{
  "num_hidden_layers": 10,
  "hidden_size": 128,
  "num_attention_heads": 4,
  "num_key_value_heads": 1,
  "head_dim": 32,
  "intermediate_size": 512,
  "vocab_size": 540,
  "hidden_act": "gelu",
  "norm": "layernorm",
  "norm_place": "pre",
  "norm_eps": 1e-05,
  "positions": "rope",
  "rope_theta": 4140.0,
  "rope_fraction": 1.0,
  "qk_norm": false,
  "attn_scale": 0.177,
  "bias": "none",
  "tie_word_embeddings": true,
  "parallel_block": true,
  "init": "uniform",
  "init_std_qkv": 0.0442,
  "init_std_o": 0.0442,
  "init_std_up": 0.0442,
  "init_std_down": 0.0,
  "optimizer": "ademamix",
  "learning_rate": 0.000549,
  "beta1": 0.9,
  "weight_decay": 0.43,
  "lr_head": 0.00561,
  "warmup_steps": 277,
  "schedule": "wsd",
  "decay_fraction": 0.894,
  "decay_shape": "linear",
  "final_lr_fraction": 0.02,
  "batch_tokens": 16384,
  "max_seq_len": 1024,
  "doc_mask": true,
  "train_tokens": 107600000,
  "max_steps": 6568,
  "dataset": "wikipedia_en"
}
Each number is 500 + 25 x the weight over its row's rms, rounded and kept within 0 to 999. Layers, rows and columns count from 0. Numbers have three digits each. The size before them is the row's rms in percent of the matrix's.

# layer 4 MLP up, 512x128, rms 0.0695, rows 226-332, columns 0-63
095:495517494496543448499484496543528489511483494508498500465475543512473517506546491498511476511514540495518509468488495530524462533491515496523526514508464505476491447502446509505520516486517527
108:473503482544547518555489510524483507569480498505479466498503540522486527474472480500516523521498524532489476514525452502437512480461470562548525518509516533519515465494509514508475511530505509
098:468462486507541483497513515538486508525511429517512501513488493526480475502494551482495442537510484475466529530458512496515513528517496539496508503526514478492505522501529487494523519510500494
113:481476529530515491526477505522527495518494462472505485515464491487512515481496513466467471503494507505522509485505473514502501525461526506514527531507487495489491466484556544487503524503472544
095:504478439513524473515474496480503514526496478510489501504508485486527492483462539492509508542498554508545525505516514524487484508485503527540506543468479495533506499482548481549530521508528532
091:468506507522469471497522508478506481515538487467478465508513505474511492494532465466493464503492499493519478465479504471475497499539499557548489492474525477526497539523498518462476467538483477
101:451517469533555515468500496543503469524479505495513480499474483481500501526518507499533466471546482531517482518500521519477432530494542500549493494520507481508492476464533522588549476494502492
093:505494468477507453526486449495469513522501447488522502529490505537517550489490513467517476525499494499503443532516444477463465500507545510525494487491474529536515498495515526517437495505510496
081:472454485541532459553513476473503529508494501481520506482520492518491497475523526513514500477452536475481529504493516479442529514461503486517531508518513541452505432506495496471506522506479486
097:507484535538530469514480539527490526502501536520490499475487495470521489530550471490530498492492543503539470479484493477481471493502515489528509550479486504531507508457449492477494484482518515
101:495503537518510481489507531528489475487502485531551519480476467494482515471494438470532497512489533475478526487451481511531488496551512489480537515490512558532545497528500516537495478532500490
094:493512493469517478495502431504520514478489472494510509477493477486472489468537553500468487524485480514506529483471499450545523510499515496502480532495498457495503502529514546489486477508470515
110:488497450529516518530480436505521491551493471522498529495475496524473493474526518507462470465520495512501491510531449544488509535466506522492493507479509536537492461478532504490516516553517521
108:486507528480471512524466518521503533498544498513510456467487490537485488491509512487453499536510480483511487541531456527503515502465494551545529462510556493496515452508540531486510516486494488
099:481468523513509511491495488507529479506473509523524507477503486496486512471513479540549499466513490501499515480491480535532485541581500513506570485500508498500473473557506466524479492507490497
092:511509474551519486482477493493512518517525503553483512502491525481429484499539469517510486511504490502539479472523485499467499487487487496561536495525469466481465490499486526535525525497493480
120:452517500490554450544479463527508512553520481503543467509466512533508516503455517533481460525500533496495503536521477536501485510492502560519504500505478526501492489486503517520525530515526516
094:506503487489463475522488468512472544526531537486492470496513474481477535516480506483522532488534498472554499515485471515510529491473544507557492478514506468487470506536502522520460483509533477
101:497521466497497480471451483493516515479526477517503444487448474536492550494528525520528478506455481498498494476524488516524457503536496516549533503532478494495499494516481490525485500493466521
101:542489478533532496472481523488512555514486525472486466478478458520477511500544479487511522517515528533498525531490482493487524481527521506516539489496527510469474502538563479546515492522503531
092:512493499569505489487526488524464475538568516527515523473512482445478514518492502493487473497523507511511517488510469501549539471514528482503485503537451450521539472483507508537552510534495479
090:529496543500526478444449509476520527507517479479503484519476476504449469499534513477496544518511502488527525516524515468478512507552506505524498473492534445515518441500534517515470498510518525
108:508463477524551478502506513540488475564469463477484465505529503544477533497481487505515503491508478542539495503491485501475487530494503502540543487497483534497515518497529520534492504533499480
110:462468481497496499490458445548483469553496524523506502519474529477481549485493479495491502478542492511517525517508451549499483499447520580504488504511463478497497493473535532523506541497522530
083:469493514536486500508504508512523460516521498509458453496523494541522491489518510501488499517522503487539486504459510449521488480490536467511457513511502519522548504538491477494436457506476476
101:489498510479462481502501497521510502492525510495488503459480507501463509432515432475493493530494474491515499480527504508524482506497515530517494469511455535501530488512502489488511481519490534
104:473472486495505480519528515491524483495494458504541467478468518525484474483483509482445514493490510506529483505490514489499502520517482550505504529508479486472483490529491506527497501496533500
085:465495493495526503480484457495523513503514496557541539492496507444488513490465519496504469521515509482512505455524473476490501444485490515499533516489481479478549489532502551497522508522512470
106:494509484524529499508530507477477524511499510499499539478503474495452536487546498463485477478500514508481508524503503480548493497541525480525500518530462480474554499474542541475527482560489478
114:493456484527546504533496515499529539523491560499482485516448512538476523488490455495480449493434522459504498545488500542501483526520533523532495471484529513470518455493515518486492477498496525
098:509489556536465509519539455528514503523508471506481509477460503465509539524526489477493483473489539447545488500498497549523507531459480509535507513526510469483493502491492543522511450490486511
116:484495514550506488548476475458509474548508487493476446489492515474502536482481505517480465490482545514535461488505427546486493511498485527513473513500490537539511491506525520495495502504502525
116:503483494545505461525523468485471561511527507498506460476533477498496500485542499495544482494512525478487478507450513493552491516554541487545504486507440512513502501537515487507522493507487501
103:494518498542510524490509496513516525555472518487511482489487517509493534496533453503530488492493516496530482479483421476472511520467554497536521491540512525514500468495527520495516477519491527
103:509497513494537494467493497496495493505496498494496526481540473528497470502518459485503443466521481484513473491518470459513497527471493518492525483487498544498515504439530506519500507534494491
102:479490510487546516511507480492555519492506494504508514484476470505482495493505498478512476502446497469465503479493480459535497524552498481513538540506461483507549476516539513504536536493527493
106:456475507500544526552482456503483494534480466454509491474520487548474490465498511487482428484517511533509475520504476482521489503491452523542545499517521537478524505497536516495495494546493504
109:464466496490475506530506460533531549471479496470522465517510468519503493505516478512480455552465569496523538465474455499499571540540557514503491499514513505452520515503536542489527520547504511
099:499530509550546509474501490516512484543515522506514517501474516469506521535485520479522517512553542515488486512515489548464468511492484564512517497478476490487486473472504525508467480526526522
078:473520541479446533448521527492538473480541488499506506501539465460491533482545498476469453505485503457508521492497492505495527510483480483522516501494511439513505543515506502490513511463501483
095:496520511511500493500479481491490522503491478537487505437501525486489567475487500491524479477499511505505477455467498512501490513498494548520509548485455576493484502521509520478490526502508514
102:456510509525548519524521500500496516493498520506541489494486472503460495499531488489470487530509497527501460534510452491467489522493532519535531490523522554525530469503527513555533538499480503
095:480528507501501468522476479501512510533522535490523540479481505444528513476471546547507458494524506483479508507493532517522442514481477526534526513541492473512475454504545501501476503501515490
112:509461492503502463512535487502518499521549474463474488462513502497494480509520489489466408510474531506479514510428490475496557491539527520508524486557470515442504496512508506469499512530508483
102:475485457527513473486501511524553488528493469510486535426522521502475519493503515497513464517530497504539472459530485537493485489474515532496499478520474511478515495518447508541500522504516504
100:514478506520513456509502450504526459529563474473533522468557514501473453526452482520524497519496452542491482491496511517492491458490515497536507461546486497460543523492493530493503498553504535
105:484492513505508486512496502501502548490520481484489503481477466521483448485485497462484478497511471475502516467484516485525464517489464501496515503488472511513505465467509489511513497556537542
101:514520504508507459519480491503490437543516529499496507506432471478491487543507486501510490509484497522501529495463508496563514508464524502500462505509467476497549499523516489488464508512530493
094:502537499520529494486527476506543516516528503450451490472516502511485460480531499476475523479496462524508542499470483509514564512512482540540501492536507516457509476523481477508513515504493467
105:483459488557519519530540463520509551514515488462470498494475473512457493503503508470512481482515557507537488491465429512483501556488491518532492541511505532511523472535508507513521506558530495
079:489508486497487491467551514486526498532519503496514545517495476484534509556444510473523498521448465514534555503533503461469458478494511520469500489476534529522503473499559512472463493495508523
121:481492479561514440539509503537539499523515481497459478464500507539478457497515468479538506490500487495499509514503452527488501530494474512518504507531498504512537504492488516501492482494514478
108:490496485494513467526536531533474487526516482459493510497492486464508528507540468498473528514527544484537501498515491519514539511511488495516518521504520476488486487517505505520510471530517539
095:484478492533501466491468473523516468492505516516499539490499473514482462523523507521497426490509462471513527473461515457494509486556512515497510491527481494494501467482533486514513513479497512
097:516479458507505486529533527494509498489503492493474530486494488480498528491511463463478508466482536508502555494504513495498446472493480526474473474535516458497477501529495512522518523534496542
090:477505488522496436506491523491489471499497444469458516482540515473488447523506512490523468487513543526479503517485497514537521466468535517561469533519519497433523501532493517483482527520483492
090:468509477504486475464492533484510490491495547470467519524531474489499517507487491491532551439466500511513500463477514512501525480470509519505492498517538475519513499465525480484513515499491519
104:486503476505529503479527499508487489525519509515521490494480457503497524481492481513550483455497487481488504479492473517507499504515504495506467509480470512492526512541487522511522544514540488
099:462496421504491460484463482503479491474490485530514508456499458468513473480510503499523490476508488484527493475465466470537510525481517487528488537514499478516487503467460501531538541537506502
097:470432470498531469479478503493489512503494494463494461504487508499477527458539474470490499506490493537471519504541410522486539544494514502511500495492543528424485502483528512552493530532493534
112:499501534468576520524536489472518484501534492525504479497464495482496532495511492527516478517509515435516496473510506508516498518516491517529501484511510522505495477496531464548533520563515519
101:475521508498524497522501452465485529518515492522485515496459498441500502478451523495485500486507502463493487468500481504534423515541498484537458540503481499513541472470502543527476464519472528
094:489473487515533539502520453499485466530520466496535451499497519495515524494514493496513481503539535511513550443522446535466558462447476527531483485485491484487523519474488490540500465510509527
098:498471526507539471490513481494507531516514450474495551489516499480495520492511503533463479508527513515512509528452483476480535520508502501539514520518531469496488518483537531492455511514493529
082:495476541515500509503552490500440476503496498504441501510519492530502546479497484455501457495471470480494505543545493490473511489499509506482509533530511497480513515541507519476507501518505509
099:516489464500541492519536477469505517525466443487521504458550501520517541472514472460491532526482534523517507484451507494478531508502521530540508537544518508528526498477500485499462497507479502
102:508501500551548502512510506512488522520482495519522499479555459482492545466494516533543479501532468527478464470494467507439467537485530495492501516494485505516468496509520517512523493516533514
095:523465481496540497553492500477524521535507528477508544490469523500487515522502523499529478493515534517522477500510482518532473465459496502503543477486496466538486462489546489524447526517533492
096:465490512486506490504491505553519505466528467507501551462502476523482495492488490445510475521496469472501512497462483474528492498481449482525517496506546508518537479498532554477520482522515505
104:466493496484503525510448488485459501532505509494487509535502509478506523510466485481518482490523489500496488492490462518501540539462486551510478483541476554475521500505530518497515472508515550
101:480498458492499503503471496559520486560555443498530487509492492523511522479510501503507479516528568504526493497486511527500544498504494499509519464569490521495499460513500451493533525527520508
102:487471491551492489547542526526503498528525520489509496476474477545480473474500495514526479513506524470516481508511492517475474550500486511515465554517460513493471498511546471494545549541509489
101:509476510496515478497503454493517505477550515488530522489498482522469464490486508488531415525504507515490514525487497459534489552505499511505488517523484504522548424473519477521511484514488507
112:503485499560503465518500520509513514523525476481504514511471496497473486519518453468496511500515519487540469485511500550494474490501544489509476503500463482515515442515459559472474538529489490
120:497507537458517490494526518501574505498488489464464511499461515508467519551484490492479443459484539448468495495472468521463524513523499491534509491525490512486485474522472513514487489510511507
102:506520476520549478492512465498504496484485467508544558504510484529464489516500536470483464538463477482512515484540529486498476500502453463474469489507529519526501494546486540506500494540500504
106:486478505502496500482486476504504476531506525501476474513476526503503532515505530482515462500485510485491479500502439458493515576452486525545494492518488532494473500455525516536502555484504514
101:507484540523495466516512489519491538562540471446440450459525497538494493495493549528523501526500511497532522522508474447466522476477481523514493519520472521463490492488514488506552515534555519
102:499475489530489500542481493514515520565534477486531469474504486483512477519524507522493493525513542532498507494523512482536514514465525510496497485499493515504542478522496497478532467506530504
103:492499497524486460467490466565502474536494513504501456483523483470509527519506491541527493520522485486488476521498452525463451537535529524525488471498504526504476471517499550510508484486529535
096:460501502526512463484501528535499535507516520439527475455508475487468469486489515504504506478530528521485511515501485485516514540491472514514526522521526530436500480547578485503504500507499479
108:521485516500552516502535517517497486518545504518507544490501501500463505541520490428493498502482509471534487514467506523466467524519477491487477558481523519493505464539500487519490482496484494
106:497489510538489504492514494578512491552514510515535505474495510488483528510499497520517432520450549493500509513522445503475487547494497531510502530504505519502512489463477527511529475505520483
117:471465508502500507536478517488500504529501501504506478491501467472506503488488490486469449527511549503490484487541484506526520548498482519539484509487501495471509491472508532480534511529510529
106:481484493493561529504493474513483534516556528508494502502502522462500504505519518485539466541485491464514523520474508504492506498486509517536555536499486532499530491517524535534466456498502523
103:506502520501501472483501511473527482530472468472488498444478500546476497546453523533517485495485505519506496493496530536489472529480480503490509500495459429497500484477522530508474492568524511
095:497528505540504505509513501472471495502489499467481488436525482527473512491542474501530514469561473504487514480488459527513537527497495515507512472532485502490515463474519467522448570518516502
092:509490485480509510520517467515475467478499475471503510453455536509468500478521510500529505520562489509481536522519468524531503525529496496504457519535489485491469489523518487522528528503501510
087:475486491517519477541503475490490502526493517504478480531499512523490539504537486482497536517501494529471448508491472531497495472457542520516518465508546467491474459532537522531489518507524475
107:500432440478501485521514481513509484557511481482504486536492505476493471513483516468479510526499516509518517485524488523513504498478479519520541467494495473457494482476511543516509495517526524
110:512490528543513473491519480521523514526499458514501505486461490544468508486512450433533500528490486522518478510474457487490513511506492497510559488488469469445525463497483574527485525506503480
106:504423442512505504535532509491544561484498474499515479499504504522496457495503505464517519466456514559463561483480462468515514533538527495490496523527518472431524464508485502504478515526536472
099:510493525529512511522508509500484497477517495516557403463504456501480484520468477482466460517472535488496509514490484469482515559484480524525496540502507492498518520519501517497506525543524488
106:488484451494471502519529535528507485471490471461484439467522469490524475502561531464525480517461495467513517481445496487460511537483495490535573506531479549501498487486516506491510483498499464
093:488509477489495434494492486480480496458533458512544511506501464519511510478481494540490493511481507521501522518495517458563461488537518528475488516527519467497485502530509448512494489513519487
084:485450532507501512533477494516478537474488473486475488492522470515493513505482482509482486486514525523464453491511480465478562496500542511481469525453424530484511482505545495545521474468563519
115:501493486528533431494523487490480478543537507482540495477497431470481516518526516521540498457530457481473490531499482536529482505497506495512509531497478489523535478488502517533546475510532536
099:507528489528496498472471479536547517520493500528555523517470518513483431497501476499449514486513481515518487490449466496516465507495558482545515501527466488493522497510483544498521509507496523
102:486516503508489496532495505493492511501494506503545501476476495531460534474525521489496506483433499460468461517469484488491452513526518489544498493480509547496507480504486492513525511501497489
096:491471508556565494511543515522508541479490488489456502464531472499495521486527481516487466512451470515478490521490500494467479552530495484516491513509457509499513473521536487472471508521525547
094:463512511499512482517537496506508477483506486531521520539490444547537508517534517513488487461469471501476530512480460467540498508490502498496457492515537472534494494461489467490509506492504474
094:502480518506548477536506505516497524510516483513510500463512465501476450488481500488470470497521475491532508483493505498532480487521508519538497469519553529463495484486538495495518489519466511
100:484488467485500502487539469531502487515506492480526508484518500475464530495508514477537457540476461476490537490461504512508495512473463505515529475496524522453515484537544497537492471498502531
104:510490497517488504521533480497496544531510455452507524498507501512504492510489499504476497480481476515496540494494514507498469484506501472528454518473525520496543490467554519526523464548509525
102:514479511513491476542512503508505495512501486479526514481484473500486454464498494450471518545492500510509527515483481496494524529511497501502511521546557501502504472520508520500515470505493512
109:462478482486529467489480507516501517561536466502523457530444490527509544481518505452477492467500495518530530466508532506498476554485521521521546486518505508463479482495503539557518500517524514
099:465480503486529472512485498524506520514504495514514483498500468528484470403476473488524459541496489544511510504481518499533525528538523531485522474526501468492522493497513539496527477526514537
# layer 4 MLP down (transposed), 512x128, rms 0.0525, rows 226-332, columns 0-63
092:545500510517498530477500545504449520506472509545526536499504472460477495511500496485528479462513501468446467534486493504486506479496502509526480467484519517519436470476549510532496465519465488
118:493466504524466513521471544495524478487508505502512503493489498458503517500483537568504541478506500443500467513525483499533519490500543534520567470445529508504497502497493517539455510507489477
097:554477490473530501558475502521512549476502457467505443484456513507533529499498430510519493495475509516496562557489491512528519500490497520495500524460472523509530509490495525475506469499513503
112:498480487512520466491492488501478485478463506447511517470533474495523458479537523472494503547509517483472472484514478531476479525487518483490522496519542468537519468486515435516535502496527507
091:484542494508482510497531508480520503496498480476503479483493536521464508512541481506500495471496500466510469505528519544486529491479482468499507469567480484548545512518488457455496482474494499
094:553506505497507519511516480476466496504456544496509532506500469484465511476509479516509494507492514505462453484520543514455483488498497459463488476503484500486509531504531466506506480478507522
105:508506515499494486518492497544505496477450490498485538525513471564476494480511547498497460512468528502485475465479509434549442503519505482494511487514530492508511484522515522488512534470487522
088:501513473514466516505489496520508530446519523450484486473532540509478521513509500526508506516529473472494537480504521561500542522501520519466489466557521478499514489475456505462509501464493420
088:500415507528514543489516484502497512480487479512464475469510509488470515466504505517458479493483485496501483489532480487526494468492526487502490523453475469517507534521514514486494558533538478
096:461478451559496537507534444476529481488525485465542475520545504503497485482424518499480507518524464498490477531536494522480540475517512512516457517486509512484496474521548504525489524536542445
095:486560497480512489466519504486453492527492478506452495504500529472527431515471523525507498503489457517537505465531501525528472507498488492504481470542475466487480503449486517471498541498485519
096:527500463495485498518561515495488552505463511482463476507541508518488508507485487553488501464490485502479489466489506549510424460508552513519482498471533502524502504495506486522523478484505507
103:496535522490490505538491521495496488504511478493495492515493491454519475494538478529471520539455476491509486488469540484496531526506499441487489505492478500539497489493500496507514530484492496
108:506444502497520517486536473506497477508483519515499496525483464493516505516473500520464512460488557528519482509497537443492513497508507506527489471521475525514466484482493487452523502484493461
091:468510533462484496528506475507465455502493511505480493517481494540514483507510526462506519523475531478488509503468529511544519483470550507552439512510529417527547488499479518473478501537468521
098:475515509455491507490488523542470477448511518479461500504527505506534520531484535489500502491500465472505433535517498494527496490489489518484496492478509515490478479523503521506477484488478520
115:505512495506539456458479505481485518536521514525522471495514515531562515518517525535489481510480488501518534498521497478472539526472550508480513478469516517535477505479538494481478493503501505
100:483462469464525519512498499480556514504449479514507504511480517532482532467502526510495507518510451546477457488522484473496524556517510494453483513453499495463488505485471520508507491483489473
097:516507505532498487503500479481503524487523499527514514533534483473460479455473507491479484498541540529447498477506514476490514488503515496505518525430491514478475477492486501506545504477496484
101:514544502487506500508528545515526547478529505521475510490565476471492489445502481493507517482489489487509467467499473484501538462492514490480495491466521476514475523540503543515520496487527495
094:507492516486481474523496482516481493491443473495508503485508483512496487459482519494515519505508501475437508502519527487448496504505491491512462505528515494508476513547544501459458489503538528
098:534523525518501541524542509502515480475449534453521485520507502472528512505500468462520491458510458505484481476504538522513513527505559533477506491516459504510496513458516471455515469515568479
109:501489548520547517539472534555482492503450511472471528528516493536512490504479514483519489469505468568477520521502502507454474480489494508493523475424538510524523529542524513525479485526461524
108:474501517488476504544479519475491516560487531472548490486484508500509514495494531525454524493479467482545491532479513509540449502500478522515499532500468480509477491514530521475483518517492498
087:534502472506487507514503499509467493500538506449552518481489504502403512449522488494459512443499476467449487499476498527500525517515496529487518488534509505498458508471501500475554526488550518
101:495521498506514499498516489531508528500515532526505524488504466483533500456505514520474541494467536493504569525496532520528453513507459504483475512460532503536493498473481536494495518497464476
100:513491514491511504521501481519454489495442508464457495543469522489498482513505509491507538469477427512522513533494487502492553462530481487483488520527564481490473524480445550537491480445500551
089:500440510505518494530542494498492541485499471485469479510495507552511435493517510535535510478481509522480470500516491502482467521528498464494527501512524471491510524500484504513496482478507575
111:509467513496531454530477499510554531527525484541458462473505515493508505495496483487484477487457509454469469502513489466528495493538484431509501508455528523510506506478503484493479513501562531
109:543445482460519499510490490491518478510532514532459496452514551532515519512502503499544486487488492500487487501523534495515481505527494484456492509489519522495474499510539452484492479548550509
096:477524492442536473470471493486494477489494549505466477514540503525517498521521507499486530524526472513506513493548520490478512556484525508532470539495529516515514440514507487494487549526474503
124:485465514531517479516489478490499518464495522500504502464509498501483463535473501456497485466498501442501517491460507483504492520464497514499471479516518505552519470474488493510448534488569534
116:509449501490478472552513467480508502466490501514449493499529481546486501508538465459459526477478491484519503515437525482532492508503450467511508547503485540507537524497496474460524488509502483
108:518436463504489486520528507488479472463490513545474519538504476467511520500496471502427470464476507490520507519490505522479512514515474470525484517522457478482476492506502463511511496481531519
101:469487528505506520482530452534513527544535500501473480516516550547508466475510507489465541500499477498482510473505480533505516497469457520508486525549501482517493501489476518522513543505506506
099:527481498498515522505500519513509487482484462500477528483548488510489491462464508477479509526513474507494476484467510514484507508490532521536495504541536498506551519520456455508521478454522522
106:527459529534511511506482535494521487516533483499522488490503525535570476503485493449485509509510496476485509508492513527526513501488488479508488499546485438536531507545490502476493514567528507
104:480492460456463492485512468540475443494464517548490474492511491493490561499494503502490521508505524479534478513497475502546473492515507500495519504481537479516496512465498511478472520525511486
096:513510556503476456519473521526519480477492477515508498477517498507454490481458504515500511483471498455451546483494504525532457513492459475527472511501522508503559526516509494488498498480499478
085:481549470493489505492485438480481528526477496534495471516467527556508464518491500493556526505484515535495518460478493514537470522503490493509482503458487534511543458454515516522454523527422513
102:491516493503470500480526520447504481480501506480484545509528464526533473516527499490489522544512543481515526554541503507483488530502504484501508485524544464504524491497485539542481499538433501
095:467506518481552527513465504483471513510501525559460496474469512521518499479482532497486513508496486507540479508484503473480497480524494475429561538464477532526491482479505485525502495492479516
100:456531497504488479496520538482513511478543539510497505510523516514485524524485484474480506489525458505527544487494480472489523489497516521467492512488544489544543538481518517486504460526466536
109:528503509473516497528527499514465495543499496530492522537512526466486508554459467533499569445454483498528528476503544546499469484516477492497520474479517504506504486513493503498491493513481502
094:516526520508496499508484456498497489491524509483449491522496514498501512508545461495513514510495465475480499481461476470479497530461501454465476511449506533529489521499515483477526468497485502
097:506500498486540525498430496507486550544503516496479512492486512507500516506540512445535490495503516464469507474456506467492488509459527488517508523490536536486492507504490516482459495462469465
103:502506494481486489505506499479464489502481506511481511479516480508548516480511518523490488504506545466486465525505507526484556506509485535442481467488516528502458504499527496528504456451507522
099:512525516446485502502453507534495474514469541477511533488514488488540563497501552503511497461545520501470482488526513506515485481470469534496447487484510527538448556546479501496497470482469509
101:498452520515476486530492520519486468521487505497497501505459475496466553519500526562494463505479479495513533523515555477510447492468546531503481473494509464498508480506528496537468499503532520
104:544424468483520489520487473478541496484541515519490504508518545527465522538477484471492473480487472500495484471488517464493482527524491505490485552540456490469508499519505479518521486482529496
083:527529502526543508516463448536483508486444508502500476483483504497426519488508497556477489456492523487485483524467519526537491485508460499515525499525468493505505516451447481511517498508513496
120:519436477471519527520469477496531517477527472541486490513481494491518492520471529493450433501546477481508544511506493485461518493459491508545494489482518467498526521498470501422478464529542484
112:513497456496509462475464511545491562510485490484467518503547477559476502497510494469525545514465497509573448500486498518526527548500468502480497507507502499521509488485458527545518472523502549
095:548514476481557497454526474540494495510524516492507490510483529516500527470498516476483533440505454481481494455495489523479497501456524537496480501471521523524512527480489470499504497512482506
092:453533497472485479476486513501520519515542503498502513472530494514528483535562539488484491575523544494511479544487480488484507506508466482497506465481499528514492497533495546487474506478501487
089:524496490479466534491525491516488528494527515477538528515506529451448525497517483543491524456528453435452520492513524499514526520497527489478514444529451498477488519469504505497513522473559525
091:498523540490500484518474503489527487534529463505558504498513521476589509528503511483507478572545503515547475472535521473502507506474541525485471502454432511469473533508514504503474509483515518
100:497487485527502501470488504501491450497496518529528488496519526485507511488538537540474485420531524497496499510507506491503494460500521480517481482460513522557476509530513476542516476528530506
099:514518542507492481423511511484467494489530479516473484511509536509474532507478470498505482509506484473470520483515461495503489489500509541489490483484514523529483462489494550489518451462519504
094:532463511475450510471479507484528515515501519485529525460521508491466525501500531498475516511478485483476461549512484499512524474482499474522531467532464519511535454482524506545504522475499471
107:505546490467526484497502494471515505484524480547528507497525500472571527511483474513481488500507488487466525469505525493479514489502523521491530449471488562536481545501524473557485524524498532
105:515450480521478489520521486549522473440556512473482520516524474495493498525479470487557487481488496547514491530488524519521526471497526479484477487500499431492522470511478492504511459475549500
099:463459486452466488489554476479499484539534518534468464530521464520511506542494464486505540522488488509506478488482502513498487504466491490513508501479476512499496518473509477493494533540493490
093:479517512451513509506480467495474489511482503489454517531506510496484521494460467514458515506534494501486493515534517490493498508506515542495471508490559516473518500552518505483472508506541546
084:533521466492513485529491530557528489472478511458554503506475506512517513469515501523505485504511508503495552455487507544492525543495495531516510514484465547460466491453484456472480498549471504
098:522450506514514528518508521531500487517502503498524472523508477500569464492513464492496499522520435513479434541515498488473516481497507470475487473474511448492468548499529517482489478474482475
096:520521461508495501523501510462488501503521483483498511463482506511506503480517530499508493483488483420522487506496501528507489454478510502515503463521500475554556527514515433498486506500484502
096:481505519476504485477498466535495508535508491478492497496482539487509507482534498524508494481545481523534570506461471484520515470510489505505491490464474490491512510508494493480486440487477503
097:512566493512549505517505459507493498530536513493476453488470484493550511549516482528527516499507499535508462491526518522494520536519485502532504476529489507512463461499523484512492472457479489
103:480442470503501497468580496528481528511477502462491471504527513505457496472504493479481531456505501529547488477480505479526524525536470512479493510520471518482494478511503467527511534525547498
100:507538488478479531472535504502511513502497516495460511537504545512461468504478493535438508537536485479520491465488503515506479490494475471510479475485474500466491464474460547481575468535536465
103:513401499511489524513487537473491555515519482486478488486499509502492540486499528469507497503472525512444477559522449485482495506523479511467503534475528483493491532508510514507485486520537510
096:511513502530549495494490517534454495472540480476480480524502530484490506478505467492521501461530513476476526511531502553483509482496524514474501494516540505496483544496472492492479491449518520
109:442490508506456480511502528497468526491540484504495484514480483530496499521500531516492491494488528504523464498509510489496484429527484516490457511513485474524505489507508493473478513504485485
110:474497482501509472486468494464476479495538520460507543479507485506494481569561537495492470503521526510542506500469489545521490495483490532483478520531502483555544527530473466475495492475461496
100:480539444498462486581498496523498495535537533483492512505518490489475525482509502476510505474441526502515500462510481498497495520485524488540461474562478440445508555513476501482562489442539521
107:505439516477491477429488465521531492499517534536513475540492526514495542525481505540483495499473471517482535474501500475504467517515497543518509496516511543479461550471494516508502508516463507
109:477447486529495511533524473479494505534503498482502484499508484526469502508526510474446508538486529470497502464524476471512522535556464523471496537453519488496480475496539498556519511515514518
093:516532491504487503530535541478469467486474511456507499459567487535522491550478506523472478484510505476508496506467529513502496505510477487507494467515532441529535475465470507489490466503487507
098:500517509490519488475453526478494500479528422523496497500488493498477503495495478544484436486493489479526509525454500527478490523490497475519508463530542516509521514502548467507516488506515515
092:490442463462509497489479549482530497505468515505510531479478529542502503465528528551488504508467504496469518552480527473499443500476515514512486512525507483487486535535508506480513513482555524
096:471494489523482451514457438501510467483449535493550524485493497532529529454490510535495517509498534560487498489499513505517530524501450470501529491535470470516526534509490446500478478495467504
108:515471546467497522531511449504508506519512485541458493503517515527491477499516489486465508449490533526534501512510513503497547503461495443489499479494530503508518554464524512519532461526508453
113:516493504523494485498455474498519530481463482490461494512493505478504531504479545494508536518463511537526503512491497506523467497487494522505475450476479512551520461494553510505518467509546510
104:495488516488482517544546497469518499494530498513470490493474531514543522485505487462480495563516538548485521487556544472491545512486488467514495505499448526494477537459550532461481509454506541
106:541487478499477518511533534540513517509510498505493477499478487439515491507480486505493529525509477478519501534501477450518510517492497473492500476500477560464490490508548504534504483490505491
094:562546528503522468467525502464499510518507467481535486499517499483525511506489509495533525482524514506491505493515519507478455510503538519493498493519488510518434513510482512497517500510451516
096:503451512523464501513493526504524522531460490536482502521521486480510473473470480512471534502470518490491488510469492515483506525483529522523480536440487501504511473503481503547524505547543465
093:505490463497504514510464510461494525463479507511523509464529474497510487477511526537534510518486511495446492470458506469487487506519493481518480522477518480533493504444501487530506446520476479
097:535498543549486482469482521556513513496498472478484503503483473503491505519526511526544474507508513502468506499507513546536507505512504545488510495530480548486466470499500476483506471462470476
111:592495492452490488514525499524445483494478519494496487500515481488447511508476488510481503486508512498497517518503502506501499507455516532560500504476518517507508533483497489512518506506525510
101:514441485541532508462435523519495545485495512493501546502499498503483506469493501508506464476512506483511520495490469507497516494472503517505544492469505515506476507441482517472533527474517470
100:483399520482539523495487530527517508475518477515459535514499497462447476482499483506525511489490511511487495502504517527502504491485511465468519505536501472480505508531510477516512511456500507
101:500495544503520534511527494475475446493462545549480515462521460471483558497462470511498554523546468527483493499482486522524504458489488470506499526492467546518526488526493459522502524449507519
098:496559489494533507497534517487448519522488521536424475487516481515473451537479493463487515455478518469480465492466513517503451511509510456490535497539507520511516478518493487484519479502498535
085:489556495503471481483509466478486466515512504482499481477489502532526509487519521493525532503510509488540549512494480531503465488488474500525520484536569498556534460481491490449516507556425512
118:503497536498513513477504483540490466511531477484493513554472520511503512537453490519516473481517517527508475510457491501504500451501454506486485488517480514470475513547499449524516492525552511
100:466512497458477491515481483482489496539513483477468516485481462531542540488535477487549499540478527521504522500518502515547516493482513495466527487520506494514477452498483479496490508495491501
101:499551490520462472533498534499541489501480533502479525509512493507489484489497489487489515478529497496505501525476524462525478525487450468499473480519468469542500474481527512517503513499488518
089:527537475444523514504497481464506475459490529513523512469522500493473504525521508467483470482498510458505485463482500484518527487534501506506471471522514518480515530512476435495515478509491476
098:506535450499516518485490489490467510526519518519500466466492521519469508435494505498534539542489524513523449467485506455470466528486474492489539515476514514588492515501502548489478501542476531
098:536383456487539502508568547495494523494514532462528488522488492498510490475469512502506485510508496531482475469499493506481484513490550504504492512501485483486505485521491474481475493473538503
106:506446507499516502496480526531522484507477473513458508499512492504462507491453500456528494479534487525497497496522550480499477460435523460484481516505466433501492527504480508491494545502525545
105:557456499490500531502497505508455486531483529470519515463518502480531479497493464507472517484531443542461507504501534479533551516512526483503525530507516499473529518519570514499496517468484546
099:515487506542515536533533455481470480498473512497529481506499500525483539539474529529509509510524547555490509523527452545483522501524516490474495501467506459518520497512507506482509485468471480
108:518513506515508463515488515489522511461497505444509503509502507522500544521509501486524494477522525497514487483479541520493500497511506527550533478511485502486486504515451506506534503471484510
095:516532501445485521492520519497456442499527541460491508521508529501536532514439502511521490481500486481485506485535498514479449502486502513502440533501518486488487497481443518485528495520513503